Each number is 128 + 24 x the weight over its row's rms, rounded and kept within 0 to 255. Layers, rows and columns count from 0. Numbers have three digits each. The size before them is the row's rms in percent of the matrix's.

# layer 15 MLP down (transposed), 704x256, rms 0.367, rows 432-465, columns 0-63
099:154112130154125118105147140152041117169103085105135140108132136162115124107102126125152132154113160120113128119146118089127136113139131150119117078100086081131141108119146105140143133168126122
101:132151112145134090089108130142157084133143116124137164124172151131100133124159137141118170162150095103112093139167186124105106125159188132127103116118088152127160163126109118115109105157118161
099:107103117120147111171107103118127122164087154105131113145130080133126114134141125129123179131124117128134095112104110167132119144119123128167169142162129128116110127145146111157128146144094123
102:131133126145140094126100133112148154151139094189108086173131118081157103138145110093140114128140106126127170116112100104127154174111114070108123126114133115141128109111116143174115111142091164
102:106105200096139182148138139092091142146123156067105131132106134154120128104125121156145145094098177124103138144084152075147103106121128143095160124110141140114162120110160112132140119122120122
100:125079125101100118154107111130113119124141095156124132085104119114152094099128168142129140147139173132107164139148161158124127091163152104088140153109092118146128118166132117126153144173143125
102:119142110124066145131140176140129089125141142124134099085109118139121140148108165120133090115118124141145122140100127150139147159187129102100115100083114149149148132156136121152137138082131142
105:125129155151124179130127112149107095096142119143134161106108112137143114152110116169140131126132114113098144129154139123099170131141170132113106162146107117119121164096109106126116117064138081
098:121084098108123101133124140146119098133135119158111168130143154140118120112080095147131157142138158125153114169112157168167187178173138115089148176101084108099066116124134114132129121154159115
100:163123116091164194161143115120128114132161094143168115100116127088115099130127167139148128096079130138123105125094131088127128100072114161097120168142127104123131123136158118121140087116150120
101:105175100156127099082116094136153157118194106125134164141138107158177134109146067142097130107149118149108132092122119107090114153129124141115160126143122144137119129125089144104127109076158079
098:122067115075128129105106136094126032139136148117141160128174133145102129140149104096110100106126142112103117102106201131190107120155159165133121129127140115127135134141177167166146076104147146
103:106134136119078141115188128094162151172105122104152147086109124149132080158150112134128115155136155116133096099152145106106141138095155119154121141147138148141169108112115146118123148161114116
103:156116163147108065148115068165110130135180124107128110103152142108087156121111143138133161122130091130109170141132126120123106127135068109157110170139110115124127141133101143155150134193068139
100:146115119118164128165118118114161135122165132141146132108156149161138091138140137154128114107150127083131114148166102133125144155109134134139106113117131078107143156169128098151126147159124113
100:187093136094151178136137129116112091127086104106114135072110118108154104139147114141146158124154128175176161130135095115138128133130102136098126092113176133142152164103112147110080074100115108
099:105124140154156146095132130116147093125152109129093124117162105122107141134132159136137128125146192091090126169118092140127127137151133130145135108164094106092132092116130134098115114115134134
101:071143128099099114115114092136149127138161146149140097117171163138131117139118148159103132156127092077106143129137160148110143157150122142118171133136118114128125129106076120155150114101101105
097:163143129112127121123140134130125106127149106086142150078198133136130131115110155103120100117112113122104152170156106132149145141132144119148104117155133122154139122114106146111104161132136143
096:087155142109086137118096112106136090142149118189166123105152154097130130109094107122111089148157107115124159146099130150119089172136134118188150140125116143121147084127081153154160114083177126
102:096108119121132115163130111128156137131127134105128155168149070137119120097103129088100156108134126136115096154110139109144166130101140137135119137157146141134126117123124084151099169132123148
098:147138161147095136145175105124175148191140123146141150161179126078100124127171084145155156095101143188129125157102093115132094152103153138137129136103101154113096145149125144116134105126146096
101:142084133125140087132108145133115130128145109165176136107074118130099169142184119136149139163139138133125122143130134141108129145143154141118096162122131147110136180106114135099117085125108167
101:114115123116134086160182117120129157129114139170166165112153139117144126096141144134105099113128126141104097122143124172134102127158142135111114108117138146080079113131097109109107127129139122
105:145111146150120184170116161138169109115135137106102154105118139164129150108097148179131106141085103096134171139112154099122140157150129106147152129125135121149117165104101146110114134144165142
101:134174147137149109121145131114141106119147140122137121123147140155166080142161148150124096082084127114135091107118081112119178132149127126165133134148165083153159152147093169153142119190096130
098:129191151097130136122114136150128167116141150122130125156156156116132109128098158134143142142126126113137119139125103115137111143111104147118160159092128129117126153125124118199106152125153158
103:151152150167139161112161149143114132113102172127170066128116117121109153137117130135143125118125114149127143108125143126125127084154046099146164085114134131132157109074125102125149099116132105
100:102118157143108114152134168123124096132090126158174137164163145145103155115125113174120124093066146116137164152081149151116132133111081147119065132124171136150142103112145099090136127133117139
100:128099155111103112114110120125186166151137120107102167141162146112159121164149127156165118124139120147138129123114075119093112104131146162113117130108135114135162096116112110135133115180133175
099:191137087148111140160141166138145137109140134172116095124105135140151118162123165146181142115132093109152149124152100086142129134129149114094087098164116157140141164135159154134113080102172147
102:140147146106152090121087109110089136108146115137089162117145156141116144151144103167127151146137112085106147135119114093133100122172159178106112147121095111152099134132126143152144090137147132
101:127163144106107098146117122139182154152146164128128114191095148143139149147130113122154124118115102138160120119078148128120109123145135113106111162152145153112119107111099101117164116139091092
107:145114189100110125128149123144156107149153110109121126115111165139172084138151117172146137137120138129147093120132120128152120100110141096096128058106119146132134081132142099188118120093177117
# layer 15 MLP gate, 704x256, rms 0.314, rows 433-465, columns 0-63
101:153151091141156160111111158139141119097163114123124061115118095149126134161134137161106125158137128156129110113126137122151121094157099122111120130135130096093133099113097104103121099129145081
097:127111136169128106117103141148165122113149072115160130103142109101178163122107155169164124120159126147148123132128095151139134122091126141167170104119112086141127132118101131189124107120135119
095:123143156132092157107132121132110134118136208147186127141103111146144106134164159144135102160104125142145094163131135153103132091105102129112114131116144109135184160117115158112104124134114134
105:135110087120147136124119075154124144103066091147099086147134116119135128158104144133110131095154137172125127129122132137142170131112079116144159098107140090157132131079144143139063090158149132
097:152168172057137139138134133129105121111115136131094139123131114106085096105142129163133093107175124142114150152157105130128131150085124086146148150121046109160128117109125139108131104137183133
101:077147113144138159123141137125134137142145138157150153197168130080128136145145132115139153073151169134138154142186140161123133142112135145167164138097101092109087089117106139091105133149074093
102:139128113100124122104115119121126140120133137097131103106129122141113144116093105155127130122099134128126102111140104139095165146156165168167125125159141135191129126129146109072107120117132116
100:154093123116114116165113129127149133130118126160113142119113150103118140117146124109096115122107097160105140120136104188103128148133095103085150078115089125078098111119140106117159097183145125
097:090106109104111126091137104110076116102088164119137125129104131170128113152150111129137137163158132135139105115114106115083129160119152150140114125153126093124100141121107114146173164102140118
101:159125112095174113168120113115133096160150173143108106110087146116047151156084100107174115121138136123093150147108151098144116145135141146138099139121116161112163111174127144121131148132174157
098:133121121143161140125155138126100122127148129112105152140125167112151130147169147128187114132153098110122135101125201162133120132130132177146139103132183124119145094093121155149158135095139124
103:107131148107145157124162138124174153124131144127133099100164085159140109134163146172132166083115141169155118140130134153099090108128101116137165134074164151126135123113127182061114161119130123
100:142133110141185136123139117142122124101174142116127116162138131162155120146143160099185083103126105132162125147117139123116123135148091139121157137130128174155121140113146144140135108146137127
102:142110152166106141054088138111125143135070124143101103130076074130138169140123146132081151145115151111089107093132119139142119130091130154166146110174123136145136127119128174136111105167096124
101:135071092122145140100124156127135132161128137140130142096113138110142125111175144145119126102143125139140141090149119163118161131093108164151156129145116119127127151135113127128150118133102187
104:108113139147113123142109122141147100105099119079136157139122134133143129113134146150152129146113126116145122104116136084128153124112100100127169147106127142147136114128091133127126125131168120
099:136132135161140109139128134122169170104153170110120134134133151100102154128098127121105122149125113176149103128113117150131107138138104127110115114023148104140079138112106163152179131074120144
100:172139123133099108134126134155099151142116131139088129129115090122183102074129134084071158146093149137091150143154143166148164112126123122166175142105175128139149110154125091128123133162102095
096:116153136132095126124110142116162107096124118124132142141148129147151107138164142175164094117123137115133096149145106145115115101071138133149116123109120093132109124099162178118138113157135142
101:136141135133109102148118151150105123144131160115126188129154157150126145157126128111126081156090101150080144150077195096151152120147137104079123109123194133134128127149142144117152152130116157
100:099131121154139133136127127142157142122121135153119117138104128095119121152105114122137162108104116135093134151094152084092077120159106122100121130117128159110111152154128120166136114133096088
098:132155144113137149127130120147128148106108117128141068129146154122117134142159102177142113126120124101197142125156075145134134182183096160111165139133132162149118109113156118135099117132150083
101:145124119133158104102172144160175146151102125119131106158123117143117135119137116109134134140081155059129115127145121130109128155125142098104160136139111124126115153116119127089136146093157114
103:129095131138151156109085157148109124150134138140119140129096129140119136143154144108125125149138151087142094114113123154151122160127105114033139128092102101089118168100086100134154144081119183
096:113124109127119123125143146133151104129139153076167131105113139128095070114169140118150158166139114141167123133139103134084150147113098121166156140152131139131102138089150146146165132140125146
097:143116108106112134120106141088094104143085147138148095160107140153111100149145130125135144126118146141157128108083130119106096134087124155171079130111118129086109097110125116136165164208162148
104:148099125132136074150135103162118147187088080099119153099105079115134150157130099125176090156151091117123104133121131136130140139136102116152123195146112133115110139139140144094111115092117121
100:167093140177124108126114119119102126129120150108108094168114131101102107155130126095136120088161113179101135124077121147126110126116077164143113151143195123140136102140112120132160125166150110
099:139111120158108152099082100148121161112142123096128101135111102152120125073119155155138129115099132147129134104121094158141131141107102133139155123138125123123118149152092120099150114110085119
099:066156114137143111133135075157120121148084159135095144127193144131087105112114203083113129092113119136090102138104120134127099141099155125132152136132155107099109117122096172121090097164133130
101:150099133087160113130100162127123097125081154128147146109145157089077109151149140105098152129093146147127151153139140147127120131103122114130126172185171141143123111137156098108081099130134125
104:130118183109117128172129132145127120153109115139116150108135135129080115109135170156127143080128105118153164164069133117136117156140139091096169108104161088135133127131156149147115124116094107
114:114097160147105091115170096171161084123159077097102111088118107088108088102128139152102137145131140114132128105091154162178129153131123116117186063076094191145121122128132119167139121089161116
# layer 15 MLP up, 704x256, rms 0.314, rows 433-465, columns 0-63
100:127106109121179157106138107134135108138152134186137150143138125145119115098160128098097139136130148141112057144144111102131101098152140155108079153148117162113136106144132135156092155107125099
097:113130150069127083177173111130113150124123148145131153083111128112093162102184128165146138172153139127182156124130188186153164149106114120157129116134137078133173115128133103125167133104128091
100:145130112151140125104074131169125163158149116140108143113113138129178114139062117174115139170120118131120180127122104164110189075137135105118146133127159143142088161154101125124115106152117146
098:137132139120163113150133121151150139099142130112131094100129145105196129108148077169129108125130094153164100133140118123073099153130177114117124098112165146135136159149144167118108107155080174
101:118118149118110136109108131118154137127151086094118122148113161169127121132122088181129164159149139105088126083116162120092136116098137088134119111179114169131144140111088138122128146196132140
102:125173120152127143080124136180133133091158136108162145130137150139106128130128124122089102142110157136169133128112159109114133151141151102118124127074161107137148127104109091122141091120138135
095:128128152090117132083115099139142137111126105125076082158147180147153129134164111130116115144134100169092110136124107128097118124127163101118134098138132143154102133162121128147124103130149150
101:186098106101170140063114141134118102141077094151131158085128172125113121149144151118094102148113117107158086160143160139125144140131155118122131115160068096088114124108102118117109109161105104
095:144155138113135119188078096148118144138127132101111111147163104100164162113072140163143112143142142137109128130132122097108100100091113116105120110151082117108158098121176132132119138136151145
101:128118094136131126133133082123146093129119154132147128131119149132090144113063122110159154156153183145089096092095177141136156130168096123145172096155140175142145123140094173165138129093188108
095:185071120107143142133153138132139154099154139099098143131111150168135133139141134168104104117142125140083130109117125178139069112126176177143148122094106165136148126104113159133143113085096100
106:120148116146157126085061141099132115140125186110113094100103127122164121149134098179148140128101122150104112148136135142160129176128112123136186085095152117143125138159143131151131115136103116
099:148120115135099179159136121115127144154137108132145121122126148102164112106128109141113107104109077167122081081147097093135117127136133112123105089087104156115147125135151144135171172120141115
101:141123115152138128106142125117121116115098104133096089104097095114160108128109146149095127157111117101124098115121124137131127148114101137118186126158122100114121124137155189142174143122138099
099:137139121109085093145151142090134111148120106145100141129140148105074107126105099116134106127152117101086100140137115089149115144174123101166131093163116149148157159100123115115148137118126101
099:132123174123146083158091131137113161132068134164073188115157097142084126149106120155162112129159133117129100106117077139117125163149098146146076112095097127107154125161109135079171130165132117
100:114123091112129139077104153104154144135113148168125105133118142102117182138149086171118106149112118114084107136166146138153123100111090101078107129112111132149138119098128111160126146112199109
099:150168117100120122131120156139138172164079163153125163123102131120108163108119128114119134123111116111131143200200153116143144128139093069147139149146157117139139158148154122147133154156129093
100:107103123109147122158102139131109139114137131123079107156104128138132121122101130093129124067103079092102158142095127145114120140127095109129118128112129121142103125079142114176109125118085110
100:126124083123139075163144104144093096138120127130147092113157158090107135157112122098157179177104183121097145143100150123168179093131086132125179106109124115143129163106150133134104131096117149
100:109132108125120133151146129130137115121130148121173169107123093142114138129120156127142127092114088123087117113096095115099109158127143099137129106099128098130156112121137134125140126089116093
096:157075115130152113156126172100123126109112102131131106140111154160090125138101085129173114098146121151143115142133128141098104150124195117137114116120100122160181147119089099121134091100079139
100:072121090179121099117140132134143100130078134122158147163082078130112094073138119093080106145137161111093145128133149123093137083115142135099145147102125115128125164164148115167137138085101118
105:162135175117106120157126128165183157142106134119186138111085146063098137132121146084135123114107111105134119128134145108140136154142135107118137154122142072170115135129119128138102134106137108
096:160141117118143120105101157125129112106110123122140129128133065136125147137127117120142140163150113134094164156107087139122128118168131164102128148131110113132058112169119165132167142081143131
099:154162152106120136132077145145124102126079138122144162166155139126130157167123135150119146100104077147110121075110125127118128137152144098145092160087087153160169102170099104115145157133146125
105:103109145117154087117148157090138151128128148153120130163111127104126126127128146104127108152151107089136110117133125110145201116146139099106094145129141131163141145096135110135078162190115101
101:139128111112160147114131145148172142108107153108139113111079155133153127176089117132151132112093105116095091127106166124148148145161160086114127073148121124137156107126095157144114121127142119
099:117102163106130126124147111162114140180116150153146151157117135128146141141144117172161120119185090128115104134143082150111091119139119144118118159130129073125167096119130129128115101157095097
098:115138208146134122114093137102151129134097091149120112157170125101100113095137132132155127140135182123097160115132150103133154144130155148091128130095159101120146119151136127149130115130154129
101:116118148108082139149157088139140142130115105151082076147141091157173148118138123135115140116161082136102154128111137129135117137121115145158108126140110103133114147107050118107117097131163114
102:119137087152115095111116150126175144095103140100132125109156138162116174134138153123153128162143176128145117175157096100158120128119099135094120157112100123154134163131179149109149115154129115
115:096117161118117093154180129158129127126160113114105123109138129112170119160151123120100121131104102153150103129146145151177104130127109101098156061064072178127110115135131070176118133107157134